Weights of a small GPT-style language model, trained from scratch on English Wikipedia.
Size: 24 layers, width 160, 5 heads of 32, MLP 640 GeGLU, vocabulary 2611, 10.4M parameters.
Architecture: learned positions, capped logits.
Training: a variant of Muon for these matrices, 555M tokens.
Each number is 128 + 24 x the weight over its row's rms, rounded and kept within 0 to 255. Layers, rows and columns count from 0. Numbers have three digits each. The size before them is the row's rms in percent of the matrix's.

# layer 13 MLP up, 640x160, rms 0.161, rows 88-260, columns 80-159
094:121122149140144105094157090114146161084141125094115146151151091087164113153120150090086129185169089125127156129123120161136160116135204124085135158144134142129116097124137130124142092166123141140126148102130119106157118138135110135091108116
089:089188188155117115141137093121144162143112116130110102118176164123143126140080117176131162165052141131143132136108155121162110093122136147135101146153151162096095152177132126149107109129135090135078120155113128123114115163103152125111082120
099:120167170103107120130135128143130116106108102180100107146155132143183143098150110140092097130118137149174129098128150152134123146134121120131101143084092131135111118105150137138110143141134145113157151158113102110106086142133136149095128141
109:100120140084108146092107139104104114135151106116085093126129118112108100127155132110144145165138122088109103097115092149153107121151087157160126148112125127143186092078145117142108137108120163101175139106121120126141085102135147099140146149
100:152129168114123122176183126123165123098113135132162093165110189189154125141116117101145159158137178120116133125117131157136088123149154134134124080136115115156165129120116134150138095200134176099109100135118131112114109144135156106132152140
114:138126104180142163115139140117144115149135153138166075124144123144179077140109159075148112130104160155086113163088141173157120113130147148106124124130112134086117111124160115115129110116127173119124121135119095126129118102146122128132162146
123:134131163131168106165132091113121106138122143101103118132167138118139179154150148113136137171122140066109134108114122141151124161140135117108143134126108114091110129149112137087104162099069172099114137089135163114162138083124126116102170132
093:107088102141118121138128145099096105119159136131125132143134131136085114134108130113119103169147150117131132103128088099115117108140167151118111132084108163113145194107116154112173147096115124107140166156130090173131119084095112130105139176
095:106132173135141150126116165126145120134171143120147143098150129077102127102167138116147119105133125100121129146118082108120151148119136068109144093084127130159132137143145153109080152090134101129132154068137143112170104085130160105112088066
100:131175147112120166099139124155111103112147144135139123130111068135120142124168116089125131091118158140131110094080127106093129119147112103121140124147111095114150143161110105131122123119174049181115123144145142141177111140145156148136106120
082:093108103104155126102120147127092119164113108123146133165145101095168118123144067124143093092124087106091129118117161131119112128088090114083143076114141095137131118118159092129150109153082125106133154109084113128095109131120145139115071107
083:150122089078088140114130104113133104135153091093093087143110113113100166162132140103109119135127120121203137145136127125121144156102102122127125104136127150134098110099144081095136138093194143098138157135127106115178158077098178150137108131
104:099137136134102101139112102192146126119123132095153097130170110138139132134146106144112128134164141097167095155143128108105114131104114187093108175171128117132089124141086163156115112152187163134171148113092129172122100125120136135095120150
113:186141093148104146159153179141135168118142155140116123126154128137129119104137160131109125104102149121108149146144171100151086123088152097143106103133133119145127084121125107178101200144147170127084122139123078091147126114116133114145088111
096:135145122152101127149115136069181133112132165129121152148129122058158138150100108131112130131158120100123131109162161126138128136100161111182135105117159145106084120103114150170142139137108113118095147163147093143114148152076124123138167131
098:136123118144085151129162149108160162109147101140105080119128121109113136126133167144108136137138154123141091091144127149110077158136145077185139140093144100107108112127169109101128134081124119098143147108163091118123122111178153133113112116
103:144131167139132082137101138137131136115170072163075149129172114105110115116153155128133137144128109141107144133136116125108096144098094159119128162084139157088108127115127102114117104135114110170114089147106111127105139121137117065162099152
102:106143113146155139072127102092155100096145151100101108147183103124122124122132114145148130133121136152127111149136151120141171139127156082126125131149102115116118110095147103146137128122134109128163107145148143104117135118088137162121125194
109:128142113110113135106132147097155154146113117111114156101134098124137137126149121120164125078144115128131128135092086107152067121133133151153114122154162127168111109157155097181134135166136110136158117099156134132098117134106090134076129088
101:101122150123159107115129184136132165132130114112158142116132124124156143141164132120159177128105127084101114130094122094132118125126076118169076151101096127121091164143111118160091144097118037124157122102118125075104096090127125145118140124
101:096092122141086095087152133162120096158120101128127157081103146122121140128152156121130139143074127127142114147180136170168109118167122167118138130132110133128116124166102138153111139134153146103170157097120136139114135131105150105105108154
103:119122140109080148125100113110109143131069117095130141136164134138091118122071110103146137140153106106170190123148097128124114122146105125111117093152168116151127113144121130191156163108133153093162128186134111071131130114135079117130147126
108:149085129116109136094121141084099146166121128152150084102169145106131178121126124158136136114111139113118094176117082107127147151124138170111112104110158165116127130106085123119155105138174096134135127146145144170087164119113124119153105116
102:119193107109084108111121116117155138126118094114073079123114110118148088118089134144139098127144150109169113148108091100150119119147143147109117131109148124135122127123150135094125125116168129095175134118113107144129126135126089138121108145
120:117129151134150127150122185169173144108146150145111120160135110120107151167139109120132110111077135127140132113135127142100111130149143075091111075121138114098108103134118126082159124182157134102137122120148145148123152134138096126135149138
108:116146122130122119103196109108111127147115127115092097134127119130132129124140118089143121106142127106174138077160119141153101104087143135086153130085145124185193148125114136115131149103111137148130156130110109104144160077122145127113086113
106:086130133164119129094121166139099114078149132121139143130120128125115134118108099144146181136074128109133131133123108101149183148128125127122097069145098136083097174135108108117120129145096125137122098163105119155159106134124116155114143139
075:159095139120107140092140100087127138102128129125101147120139129119109135123150149129143129130102171184120135098145109190111153172115140104140142120143151130094125106144143104164099138163123141150158133114134117092154100135120100129172105160
090:124102114118142138104062072135135119125111148113147104170093108085109132158108086178113177117128131108133143145126139112134145133138177114129095120113158144163073121132142126113113119143144117095114119135150110117117130114096145114108133128
098:161153091136090132112088121193129121119116131100120128104107134148141126119108153102107068152133142117144123111114146172123103125167073141109121116132171091125126122130136126124092130141115101123103144149126099154063151118126113060144141091
099:098088097160102151090110099138108141100120155112107082068106104119114131137155101141146116154146125112169131089119107184119111100126123115077126176157149124128125142094145147121130111130137123117096107137128116127148123118128131122119155070
055:108149149157084097114144078125144115086180140127137121182133095149121101128136109157086125118118136115148168164162105130175121140107143121128122138149122101162103143109120112103132160144153091145156105184108127136106166143139126211100132145
103:125162151098128147115078148092115103100131107166123122158133124115115142139075148103101149095154161145161108121126099117085123133086120136099140117144124131126156162108121129193096139122142135113090088127123087124159114077110134150100105132
094:131166118128109147147141149060089144145159112137124109179152105150137124157138102149085109105131114120111095153136150105113129156135123147146121133163150148151135100152115133120174119103161134113158139094142165151112096091099146090140146142
105:114098115156139126161076094132096124094072107102102131127078096139144187101133156141129120124120140130149132130104113124088090152135111128125150119138126136140113082125101089109151143114147111137111150138093143157150150124155138150121130118
084:113135114158090116124148116117139145160108132142141075087103148143132127100143101161137152091078130144120124185118132132132093142113117110111135086115156118126138146115140090122131094110123161088152115175123168123157129138119119138114117136
114:173141126078120095123116118103132106093130118122076085100150134126152142129089137099152142148084108102146119146058136120092152127108124127147140127084133102120111144119133097138129124191153136130121125173095096138148121120159148121153044111
103:123137107133111098115178150115112081146172107127130153132135145109137170124091160120131144084107104139146138153108163116160138155151176145076116111120153158124096092113119124117125118152114164129081167150144168154157149136113111142137143135
104:129158132132148134127208108100093131115164085133142139081115109108106120140118103150105152136135129134118141156173109095125119115140073105137121115165117125163126104127092149115144173092109117136138150104150116146113136148142152134122080102
098:120127118122118115185105111162132120173121122119086134081136134091061150115132131083097151138080135115101127138139100097112119095168060137096121110120125136128125092116095092133101141149131107108130074158163147137102123094127113151089141152
095:159129146125145124091143102099098163144142093133071164146128144102117112122099123126119102133141124114128131127120153119126082112130117131133129092142123123154132126137144153160119153162122141123134116080123115127165067149165129112117102161
098:119125132160126110114146098132096137135108139167118152090137115105133105144121073093142116135105145121135135109116091205129090119118152106112108145136132133123133075142180140135145138103106075128121122161131108121126191086102103111116141075
104:158113142131117101115135080112153109147106138120138129155153123063131118142108151103106139123125156103151167130158121112131160172128126138129124127104105146153139133121120143103129161125088149135097118089115153136119145176081126119127137090
110:089142129122137102152130112138084140177117097133127106135141137106154121100112116117143104106131184136133119092121135105164063124126105153153075133140160114117171123168181117135113119115119129109123156173148113111139137109120104151133125131
110:137093122124112138198126148084132127112138141121117125154108151093140101148154159120143141130091100149105122141067154125149150142156143122105120126080130113107155165151121105122138124137125115140085173162101101094105093143149126118149138147
096:118106129150135119126116115125096104128117106100105130088107102150151139170143134100083150105132115074096065126149087145136139129122068112163108168085132120141119127140131113134114126067092125132126142119117118104116145090147102118121108114
098:115119102082184143129116129107148141123141122089143116071122107113132089108104103116137140097105127113126142136119102148172148091099120098157114108129100123131167113122177142125108141100138138085119124159086134123095077162146119126131148159
086:167091111151146140122146139108126116122121099177121109093130179105149148164118112102125154148161136116108124157090128162126125133149113141160103170127137120134135158119121168147116151146127119186154117109084105145134095143124106150135147175
109:137130098146140147111149136133116155140125126141134162152141149173109128112145157184129137148133164124130151155142142176166089175149135171122138108144130135142137098094106132102138129085107113106154114141128168143146112144108149096081135111
111:129127119148058129122127114154141092124090138139107102082151139151170116147151136074146168152159102131176126141155126126127162152146128118105167136118178130163115118131119151138116138110129107121140114164110151126129097141130111104133141140
119:094116148117116187119166106102128157142134125106144115100113146153140147101133151140133142181138132140113149156124149179128121124138177142118119148138163150139143114155112142145132085106136118137142103161134135104136101150126126134171098129
099:118131145126145168097192112161122090139146126121113079150084144107140076105131079124135136129135123116122107160141156156156153158153085099163164123167129113156147134102166137147121119140129133141119120096132135152129148163150111119115113137
096:152093144107120167127092176169151132134114155105108111135155146103096140119172111126099131128141108133105122178144159125102139106139127110137106124122147111142075135147166143089159142105124149114133108119138111068135124141135114095148155097
102:116097152116128119104127131181141112120150092191137136107181122139109124174105149132137162166098126100113144127114144154081141102100117138133178114097142136146167140144111116147117145140116168084094132099175090139113114123171141140165123160
100:160107125152104154132080146155133158091142123147150161094118135177096151162119146129152137162093110099143055131149131080106116116095123126145121165121147164109146145120138141146165149109121095115095116174127111111163155161168134129153161160
095:110118110071165139116114155132135126107152170103134093136141158151172173104078084131136092104113104124118131201100142108097115139125093168140129146121144130115132167132128160133123159133138141129107144136151136142102181106134117130135087124
090:122154114133156118109158161145122096118146176151103153100176163090108112165139140184116127110166132124122121121133118096143119149137135149114121146114131094105142163107089129139170091103119152097104144200128149109120147119126138109139124122
108:106115128110094150112151142186130133123143142162122103092131144106115109110113172133167088156148159121061128127134121126087121078113146113069173135129134155122135138089090090135122106122151095127117125089130096133119122108154098110112145115
108:139124132094138127122117144113167104131157103139162107109124134140166139095124133131158156133141137120109129153156149119118138161186136115137128131151085147131079137125096146110125152163141095110101127138158119118109102150147121151142147074
108:072113128160153102105143058114116142178141128107111110107126135142105122168136133165157100137104125131144115116140131107142116135113108133122120161148128108120149124096151129144078138115119134136102118140115146138180116121166153143131138122
105:103118102164132118127129116153149079115135103094182079149148116149134117131132135155114117099113130136101119089149148081112149124127089125100144142143121127087133110134154125101150108131115111141085151123144161118144105151120161103103127080
094:097157135139155164130154119136131123145160139102091089157135136147137105141094145144102152110170136127177133183150113104137117124123114112151109160120126159145135159118085151161121136150140137130137101093131112093118159157091122146163107159
110:103096137122087141077095145106132112121143146120144132109161110140140116088119117167128119099113132143165149135129098132100162136095136125147076112142144122131106181095104154151111092135185170159176120142157095159106164115092140100165100166
119:118160150140117117093138125125106172106128130155181131119132098100118128151117103121115135110115137133142150167127173127124142099164137133111107092160119122089120175125127110153138125110164077168135091187123100118131133149119128150148111128
075:111137127126124146113127130117121173126122112146116125109133141106142108144105078139129176137107074138192099140126134153155115096120115131133130108120124119130139149137161109088163102128151171081145129112058127145115142106142126119169140129
098:142134136169111092125134122143158123123162116146098082152123133075151117129150181140163132114133134130139127101114113142141103106174137160135132138115149130164113141157134124150122140112147096156091125117110132150123147125171135100139129106
104:117141109119102101091134119090107110110094137091086151106143118091116144123149081104120121131152105110074128123109151109171175096103108119144104124095111141106123133171152083083119096129128171090105112115154104132164102159130133130131122177
099:149124177145139173125150155090174171156132124111137135113125128130139101090094126113108175152115167152083165110138144136078135101115152118121126123125132144119128097103133099109150150129132111116119163149146115142149129112145152145177057128
104:154084145129100118122112116139127113101141078142154086132120114135134101149153155152134137126113099125135172136135162122116150113163158144171112118129151084123153100179160130118139136109146115138112159151148180120161106139109159123148122095
106:118092163112112088140137170148120162140137151161154082118058104162147133133135086122127090147149127096136116148111150103108134145120102105171128154107155121136104141121136180128127144140139176134123128115176165159141132107155132153094147125
095:130132139144095151137133091089147124106120105125114107094113108125114087061184133097105114143099138135127126163147167118105132151180151127147147108105136093081101112112122115142135139098098182144127115171141136165140157119124140109139136109
097:145154132139157142127137131173115159106105106121097124154149096141135116110165143106131132152161126121142157105142127125120100119133158158109151097123099105124081131152092124110166140159190096176152138121111143074089164169140136107136165150
107:121115153102121119134136084136120179178107123143135110135127127090136159136120089109153150147134172109099114182126150117075102120133099112112116123108146132139101080090112140151147129139086178116082116142082160137090096097099166130148104150
103:093123180178143161124109122108163127165108162126110119117129121118130108111107102108156131137122088098117129095125100163120138135136111129109176112169101110081170101129143122126150125137084148120104135126160105144124113119112142140160098112
106:169113111100104129162084115092141103131156121170148087100107106118150142144135134085142114114110116123083163076096150145119071151142109079147111127170127073124116142090090173133151093143137135095096141145181112095143117127137132135113152104
138:129097131163112071103098107117160104163170127106138116159099131100116135119125107156149132122112115112111132138120120158091108127163130141139122138151150132130137154110149139120077118117121131115119116117144153137151076167122079097135154161
102:139128080140132160117144180110127160152126139104089123109137117174134061126139111124147091164128124150099094069118100076100160160157120155116109153133149135112110106122107127113108138123113130155090085148145131137141138118107136147124120131
095:133107102146135146141153140161150137136162125112155153132107100146167141139119081142177131127097140130138133177117144166136112105147184126095087123144136168101068131151093137133161094123135140136123124066095094189112159140107106158111152096
095:117171132107115096127102079111105101127136163138166151093120144088160090177127112158106149104165132115112114153149104096115144131135111139096108123159080149107082162109137069160122115114113119113159084148126139135148141111154130094161087125
109:141103137149153152116087133091144129111103166114127143131145164070177130138105087151142113169101123131154132164091116087154142102175159154150141141130162089140130090124127124097131126138141153119168125110116174116163140122136120134108138132
097:164097101150130141122151128158170140157103134138151136141133115125132128134111107139161136086140083083094138129139142139163153130132170114104112111091085164104189124152132174129129115117125139167117148164116149126103125113147122113109146097
099:164103112130119139063145170135115148097140127115131173144143105131130129102131141132141122158128137133133181119101161147106076073187134156165103112151128140123167139108156164158105103169126129162153119106086142141166137112119094142113142170
096:089138097101142096132137119149093183137124156124144142114144105112135118137133084161132097111162126128143128148120116132129157135135115090130119176095170087156180133141144143135166156134111120138159132100095151081108146135085141139158147113
113:143168118117135130134169142130152138122183137152131152162185184185134131142144133159147134130139181125139191138144121137125123148134152147135104144133130116125117111145110146148155170121169140205118152119148123142139157096136141139157162148
068:125091130073162118147115118071104115145121084083109125074104145127166118110165099160128121160111096160121154119164084165106159134143111159097160156120073105152142123080124138116113122135099082129134125114121146130141145142092147110140106097
085:110158115122131098156148180106112106090150095161116185145131091157113155144132152125086116150110092137135112085120187108114126113138112112118142160128152137147126153141110093123131176130114146126127111144106166138117126158150084133115118110
100:104108142137142130142121131131127085125090106092120132120116139139106170116125131142162104128133074131118168137107113134124146106127159145111132129151125121080101162147136108136142136173136161104092118126156191109138114119155097117068132141
087:099150132112092149119158124136099088098167095147107154094188115135113132116170111113099130118134115112129122165168122117144087106088143125144126121166155127111105157111089130121142158112167159140111122148151125133151114117172106099141160134
095:129137131131134132116114115152095135139135187118160209126164115120139134143088155154097190137105105048157146174146128160098170107097127161150149114147158114142143120128120098133119146180146143151117105116146145085134129127137139121162138102
097:162102133131142123114144129128102148120126130141103121066093146143087091118113147106117138152130098096142109159093148122094095164105131076102155132130141131130113107141172117132135090121157114132177154138175098110118179147157125099123117138
127:129069111132120160099127098144129142131080101127089178160115144112127102145108113104137150125143149171132119127144096156124124169096125161096145140138156113147104110114158156072116159154104163102109176139119125071118159130126184127100120136
093:111126131070158169151128123122127099113102159185124137114120112105151149128151144114152117115147183073126130117101155124141136129157134145144157161123087153140153152113101146144137117162138135113156116127099142118115112156115138129128143114
109:106112095114123146154100103167165120146103108110141140130122142142107104104124115127099154141118139136108164132124122155141135144128144139131115095157100109144137126152062134109167108127129114116100072088104135114137113132166084144095126126
102:070110141128159110130107106113158128114131130166152090131123100109107147072130085146121152103128123105108129136117108119121135124087125141107102157128137131151109122077134132087148129136106105116099133158136186143152136144141086139117122146
093:121163145100076132138125156101137105157163155112120110137137126128112170183112124107138129101131097136149125153159135123127132132192143092160152123159127077130103128140158131097148099095170113144171122180064127066154106159113161157133159177
092:111103135097148118113093149128105135097104138101121163129154124143122131137094098137158114134119112135165109160108113151119124167109098119123101118160135163113106081116100131146147127150145134111118079112127151168107122101096169138127122115
101:169097141107166102132129165097083138152093136097178104132173130135126093162116100131129140134168145099122127129140116134116098141103090145094135171118124114162128147104064141141143164139137131153137141091110108091096131189136168119154093140
099:153140149149105148079143167115136148122159162162124133122176127155123100117138149124119174140132148197117122084159114145126145093152098157130142148135145141124170163114151143099153137120111130151142134159100156102122136129127160100155112113
090:094163152084121115107146133137114090096036109114134117135126125102109104136105137127158134134108089163181137136134110127146119125147150088141162171118135110146134117161116168178084120144115131155117136136131159098114119112149128145105110120
097:146076154134131121112129091120126127110098120119106113128144150123134139099162114116167089129171133103138081146138107133121123140169131140102162179161152123136105126089161121090125134114133132133080104128105149134119139138078133078132112124
090:080148138129087157098156134127140140140131168076178103151134173138100101103064097134131119138144140147126118122115129138134146129130114152162088120096138188105110160107125150117132130155139172137130135121164148135083142164128157158146140132
097:098101186145150108107172121099149124142132086146137196109152121138135086104130147096127126160144139110116125138126116080162180151110133085148124135120160114193104110101129088108075132143111135181122110092132150124190093122139144112126123117
098:181111171136114110102126151127115129115120143128138138149111140136112127146159129127126150158107152104132127134137150148106134135076157119176091132169151105089162156055094094105151140113131153145116108131120135113115152160127126167116125140
087:089113084186120124100095134140085133126087105101127112142111158146136165113134125127131102108093101167102144118138107117144107157112088102129120125110115081116135142115185106108117078098117157112134163130159131142104143063104168111122111112
102:105149115161197118160103149167097152130140142158130137135087144136126147137078151177150137144146148087096146156118098113112170148177118157135139161106129100193125079114119142113115142121139136121142120145149130152129157156125129139116144123
108:128133134153142149142116123109132073162140094187160106142121131125134098094090101119113125148116155131114097154112095135102167118126092122156180124083101137134155136132101138145112112139121072088145202132176170142161132152106109102164164150
110:104130126163132134120130133098137126143137129133175106152158094141163065147138116093124159091149073158211116102148122113138174105095125119141095103082146122165103082103125075104113135170148144110099111114158149163148147123150121167119106106
116:127136128143148110122089116115140139154131103161124172130111078118108160113124134121129134143098130062117141144152128142124108105126146072154164110102145128151075119139165112109104110127139120102132154153134131128098122122134133112150127101
099:119114171111112104103143132120126112154089103120108129131119148123130138118169155124112148181080122081122124065135139137109108143161120138155120177121115144148116154122119143093108119164144126135107145145165094112081182139136117103134120112
094:145109139128102113106163126116144137085137134115126143128159140113097115124131125129139140149106085140093143121115114156159141125145121117114121090117120103138133108134119132125131098126070084115142122125124130085116133091115116166114076151
100:140151164152152112147156135129124104138103106121129120136115109131147148122113124172151157144125124147120126122136159127164107105105157149126103104130144136087112140161095147112123117161147101164131098130111096102102128107164138092133136120
133:131142130116127140138124104134110151134151152154087129116168169143158127130106107203087152143083124134155088131104139057132080085128136133163104141140109092095129136118136108091114102125150140136124066106131107160167103127116162108179139111
094:131143166170101114112142114139116092132150117122132193165142130141140115098115120137140098097106120114118134107148086110171165134091129138111126078138131152128101121129115152080127147129142156140154133112137110155146122082110104124122163130
099:126147142128161139113166137164139118090129116091115081173100127156117118115136124120143129139141100082128132159141098144115117139161115112097103104112136150134120137126058137152113148121110120122142151145115118125105129111153108115105106167
105:113116113105120113153133117153075105145170140098145161108118161140136093114115175094154116151114126087135153131112137135173144120169089113122155092173097139128148144135123164106114094128092073132120130127119138118129101094113101112114166145
106:178152118112153117122114134144132097108164132139158160122114124148133088126135086135139176132122139141152140137119153132140122148152133122075134140154125167134153117138153092140140175139139134147138097190085135099128135143126098174126109148
108:132139170124161107177103092108133139149148183148121099160100122139149147149116107126155110135119084114073155154094132136122142118103125147099098117102140136122083136146162109120134124112193130174090111102113134131101154082175158102112112105
097:143092154119149111151153179145105124139127125157127105126148105156180102122119114160107129135141097110122128163119106119133117113065093128085125132131137125110134127116150140130104106129140112127147116125123111160147154172093147092166118110
098:132153107098090110102125136106152072115120074135098172114094161103097126102113127112128142154144106091137099126109102131115137115113151114149137142119180105124106153152143115137103096106104146087113118112167106081091150079129124115108116106
093:152112080151142110122123149115136148089136116133195140159069118113118207165154144114136137103123131098138137136072153147088105140140118133151125130158112146108141142111123136143148134148117107175130118161147103148114134088131133108093132113
087:152125089105106103146110131097121123119156106121186208128100095094141118119091129163122122113136122129120088158152152120157123126112142115169114163134107163144099115121114096145156128096105108123098129138071139113144113135144111128146112087
108:132158109107111167122135113149135158103146119141160120145161109114158115124121096115114146100146122149125124093128127176143120120140131116164096148171118138164114148148149145139155144156164109120168136151104107111105074122113112170082139123
103:159133128108094170111108118142115116168134141135088103135117111127144127132124142168167142143118148177168114120112152106110132124143140160153131165127123106100154125081102128139113127161130158145147133147164080099078144125149152131111184176
082:145110150143110102109116100122137093169138134097140130094175117180158144114118170155109165135131155119109175113101145120124133129114076119106077130157115062118116111148132101123139124090110108089151132117127147121127146136148181151070091165
094:116131137096105119132151126150109082131102157116097109124129143133152108119158142137199143114122153135110081125111159141139084133128122138117162154108128112111129101113101115114100094109090124084098136166112104138147133149100106097149118121
088:118146162115148126109122124105121124131136178121163182125144105145133128128176108147155149115106098110099107122149158133113162135129143077147118122107105095138172183089172125120183107163123135165140141185124108107120134128106099169136154112
110:128116141098132148141171139124126081099127135121149137119115145130119092127109095166125123127138143080124110153119134119159159104105108125164129145130084189152104116120119102109144114116144083109132128167129128126103132162142151115177134141
104:126143134157136109140095156100098115095133109122113148091123100151148095123090099111175129158127148117120077130084133136113146156137134192134143179134113127100116144106142114145119116110107129092125127125132150122127089100116113150135112177
107:101165128092139162148105145112149142117179181147103095126076111123149092132121169151160130134117135157134137117098114126151130117134106110137161118141095108141168135134146156124098146134154084130106097091098098142132081129148120133120139110
100:083129143154114130103124130143127094141122122143115138126124143118128111140133125123101117139147111084122124147127152163156055130147142114114110138119128117109094092085110133136108161135070135115151107124104075143124093120085108120127139131
105:150136137099177111123123154127133143133114119083138139136113152138109130108099137095093142110149090107096155126111128125095086102132159131110161115091130146101136077095155138132122124118134140138085098135113140098149128133111065132129132112
108:106147136100122084106107167123120110145111088133107162131158116179114111081176100147162139143144107116136137168141138135141129112125111129132155113112169132134104139194121162142111163163161170099164139111132122121149128123132121160147125127
093:128127118108143146096121162093169133141128111081134134110127135124136141177109138125134154136148123092103124167092140130089129126126145132168165127106067142125135116121154168171145108133121150089164122102128100149129120133124182151110118126
073:140111081105128131171105156137156161118117127173112111116116107142134117114114098093084143104085122110128144167144124137122120166104166144120139112095119093145103161095084146124164117145131171179121066114099097125165113112132122164173158110
094:145103108187125137135170095168118129158145166159112151131086053117114110124165138127121090155144114107109121125134104112150128136133132139115119114114141104122146112114147118112097165084101076074147124122107115164135090089121156113108135123
112:140137096138129089170133114126116124111122145146183105107155124102105108125133160166145145116095158101128159151093126124108163119152148128121141112119071134125125116121102069093200156171149126171071136143123130143083133118150121126138123092
092:126139116137134119119113131092137127106130150072100111114132151152146107083139135146099110089126140143179166114141064133160084122074113125138125135166132073141123124132123108090129121109138126126123108118098108118170152107172143124115152124
106:118144086117129142086149133142143098127128159113159133140135176119097115099112121207139124124125095149152117144112159141149097131142112162053099147116121134103137124127109093116139135095147104121158147140114121163121111118138110055142133109
096:148091117112121162154150126167117088129126095058112124148141159136131137102136157123096133077111132131090106103160119149111103079145122153128143115141127125106133084123137134138132108159095185178128132122139119119097101110165134102137188108
075:124107106109097128131145141117112165146125122156155113160127126091139115127151140105127143120088115162140131107167146101109143144191167172156120156101140070131133119194132123065123137082145098119118150149127116130124099126124127112138130126
098:124145090139155130157109118138111147146087168155160131169086139130142156141123081140137131157139114126157147159114155135128138112116115148129156086145115131113109167118106117140142110122111116143133153115149092113127143152103152118136129106
114:133089143119155146138119108054131138085131140140179135123105104084144154108127152115090116129081146138145129158117142107084108104098120132114098143108159111097106127070146111157136158117118125089103083064114112114114127093160110169139142154
097:134169128110118096093134155123161121116113115150119104144137123145117100154120131144077092108111143116135117173182149150124102121136113096134125163072121109104115106135145152129124160101124137138115190063115144080135087146139118109126117154
099:089121128146148117115125114081082140076171106109108148164121152145118164105149129160139142141111150113138131140169110132098114157124124148112125158085122129154105122127143105141141136129135138131147137144145157094174160157137123119148123113
102:096087126161129131099132070109098110142107108076164165115149158154120133118125140127151126135123158154133142161097118118119122095111127144118130148116158119142122137144143125158097097103184140149126120144137122124151137116137142113138114185
118:130108113117141142090152137137146082117094081151105122144135108118112124154127177172119130096121117096118143177070156120115116137109123129155114154130111088142166093143157062099106113166136143104162143141158147152144128156113105107136095110
123:109126130133132088147155159114134093088131155132156147087112169120102122127130193139133103088142097126099112109174170102171115116116142120140149128124089091119143119116135093117091143104146117124102127149144150164160139094118126114112129111
090:087126148128174128107130139147236148135151145096095136143133096149135161110090105101150149136134144140134134157132150110106113156150096094121125140153140133087126142110135125147139124137144111071128126151146097119115154125182120127142132132
102:118082133107167089130135168114138172096130133106112129130138118137131072081113120119172128092118145137123113133142107140128127122151081104175140130133148151121128144121121201125126102111121108070115145140118154106140169092073114119117117120
096:135144136154139140129124111137155137128087131127113127134143131124086154118137111110144109187169095130112138135120106149168115110142165145120122119118127149166092141113126153140115155152134143125122098135127147077137130119158147108104087106
103:124159153151092110075112140136100122089133166107089197118141137165104149109122126102122100098150116109151125122150127078125104160114136168142124079128137137137106102151144126102140137098081152159105110180132153118132126137153136130116083116
092:144156168094099119143118071139071138144154145124112067159117120139147146135137164110110152134129092123112140121148137144153130092161128128109134108113122124068144143126150112143141140145124137095110111144082132165157135134113160128192152114
101:116150143109113065162148152133183122193140132119106169136159134127168120094105129121118119114149134165152126120122143122140132134140146124111144111125124145152095128117093149147100134132104122120088148171105106133181096138094135156111102119
097:149129104119101106145129104117140108117128093124162180117123111116113151127143138159102124138132089107117138108149146110096159120119119129121132138177131113140117096183111123129131091134083178157102156169159139125084109144163154151123119134
095:142128125149117117156114120161103112167107142136115106146136111128152140123121149072161118127126135127098135122150138126096080119091131110152121140100101158126096107123107073145160095121164113089093119126113101146101145135121141166132152110
103:143111142167135148177161114134191116140135148162103165117110128170129178127156154100133177132071113124122103090083119146152135142088153138104127128130124134168109146135104110100077120160143139118151164105147178180135137115116133137151157117
122:093148141086098162158165148141139148111150099049131140141150106085099134127133122141109132137116147125139149131181136136164142100133139118158098140150141156150170163103077130119147166133142145137117108141122114130114199136112146156127095105
098:134154143090100121138069079083120095121107143143103172082134102101078123098127134126119151154131119107154099098159115125136084100111141155122133167112147160128130144100125139112137134115149153134118110116141084109112167135128123111140156103
108:114159136150130134124172091114140176108132127116137125151151111112134143147144086146156162119117164188178143110178119087115126120113102160136118094090150127136112144105103128129136135088137183144100123119153133131125152144147187138166091130
110:141161098130092108141172126108126089133132102130114086150089114160158119099082145149085111103083122121093157123112155117143135113154091084151161123141139135145103124152161121090152126142108127118135155165132117112151123141084132132143136110
107:116128153103178138120133140109123146147145151107139122121125110126183108100087156115100097137112149150111151109173112108105151130116121100129128147140145137121123127109191171103078134155113143104153133122139150110136137114121088117117098093
097:120133160124110098182109114129096130113119152127148111121149089125143142147135097111137147127151113123104104103164164120117132120163131102132197128055130148102115125118129100133143170117128157097120130159132153153163124101115147104126127146
099:138114119115066091151154161073132099149121128138123137117155128173128132153120107087107134118104123137157069114139073095126106102148136100152075114096114113123136136157106131155126127145108128139134120175119116125110121137162125171113108113
103:068125134162087112090128094143122116135137104094169116108113120110160120099145148118119113166117087126118129111139122139116120153115150127104120129137119120129140110106130146115149142138109157110131164093156143120094088147074111107096147155
100:093151127135150106140155137142155152142107120099114156102083143127116094115137161120097094074127128115095122109134162136117154138092087150138134144126086096138110098148119096100084112110088102135130103062103107142128124159103140132120146107
100:088116146101105143100148150116164184109113123140163099129125140160067160152141134143120121179080121119123098133143131111110119126106128094127086110114115166147157120118120113124160114158103133129178127093125135107149165135138130115157101133
101:149116101148139112116147127151135145189145094133138138150135130116140124108131157166140090134163152139117129094113102101151110133136107097112163138136068158146157130078148163119142119136103116151163155154095134172117103166104099160125155156
087:150115163119143133134137108180131129129059139135104133173132131076131150103140135140106118113148101142158101098145165150140159115118156123134104132095133148084121157142123119166103146091149104158123121122180137113136103123110134124116138135
114:124115065113136098103066145168174092141076129156126128142134113125144144129125130097139130127150113134137120129133108160117099092114130087140147121096135061062115137134076135118097142124160101141129134070121111108126129075123143082110119104
102:090082136125110130116139119118126169108133132135138140145115143102131155123132151112131157128153112197099116145133092123138162160123132154149133154133107193125162145140129133124108113167092114177124142156100118120117111145115093117136129152
102:125105150105128106123180142141110106102120083185113135101150146148119132181109114165117152101138161146157138122142051100127143089174101159133127152110131162168123122137161125155119128098167093118156135107107148118117143112124119121133087139
107:124088111073118153121125076117135128122169157097201109149113119094109158140158079127096130105150120150152168099118144119135078111147161152093159107169116146135115130124119107117172152147118105123137081118112106132109126139140119149130138146
089:151117080116133109136110084145174152103121095112107163097152122090137113102165132126152120145116125139119106159125069108170112177073142159116164122122140123114159116133118125144137133151132140098101152138148152084091095127120101143126133116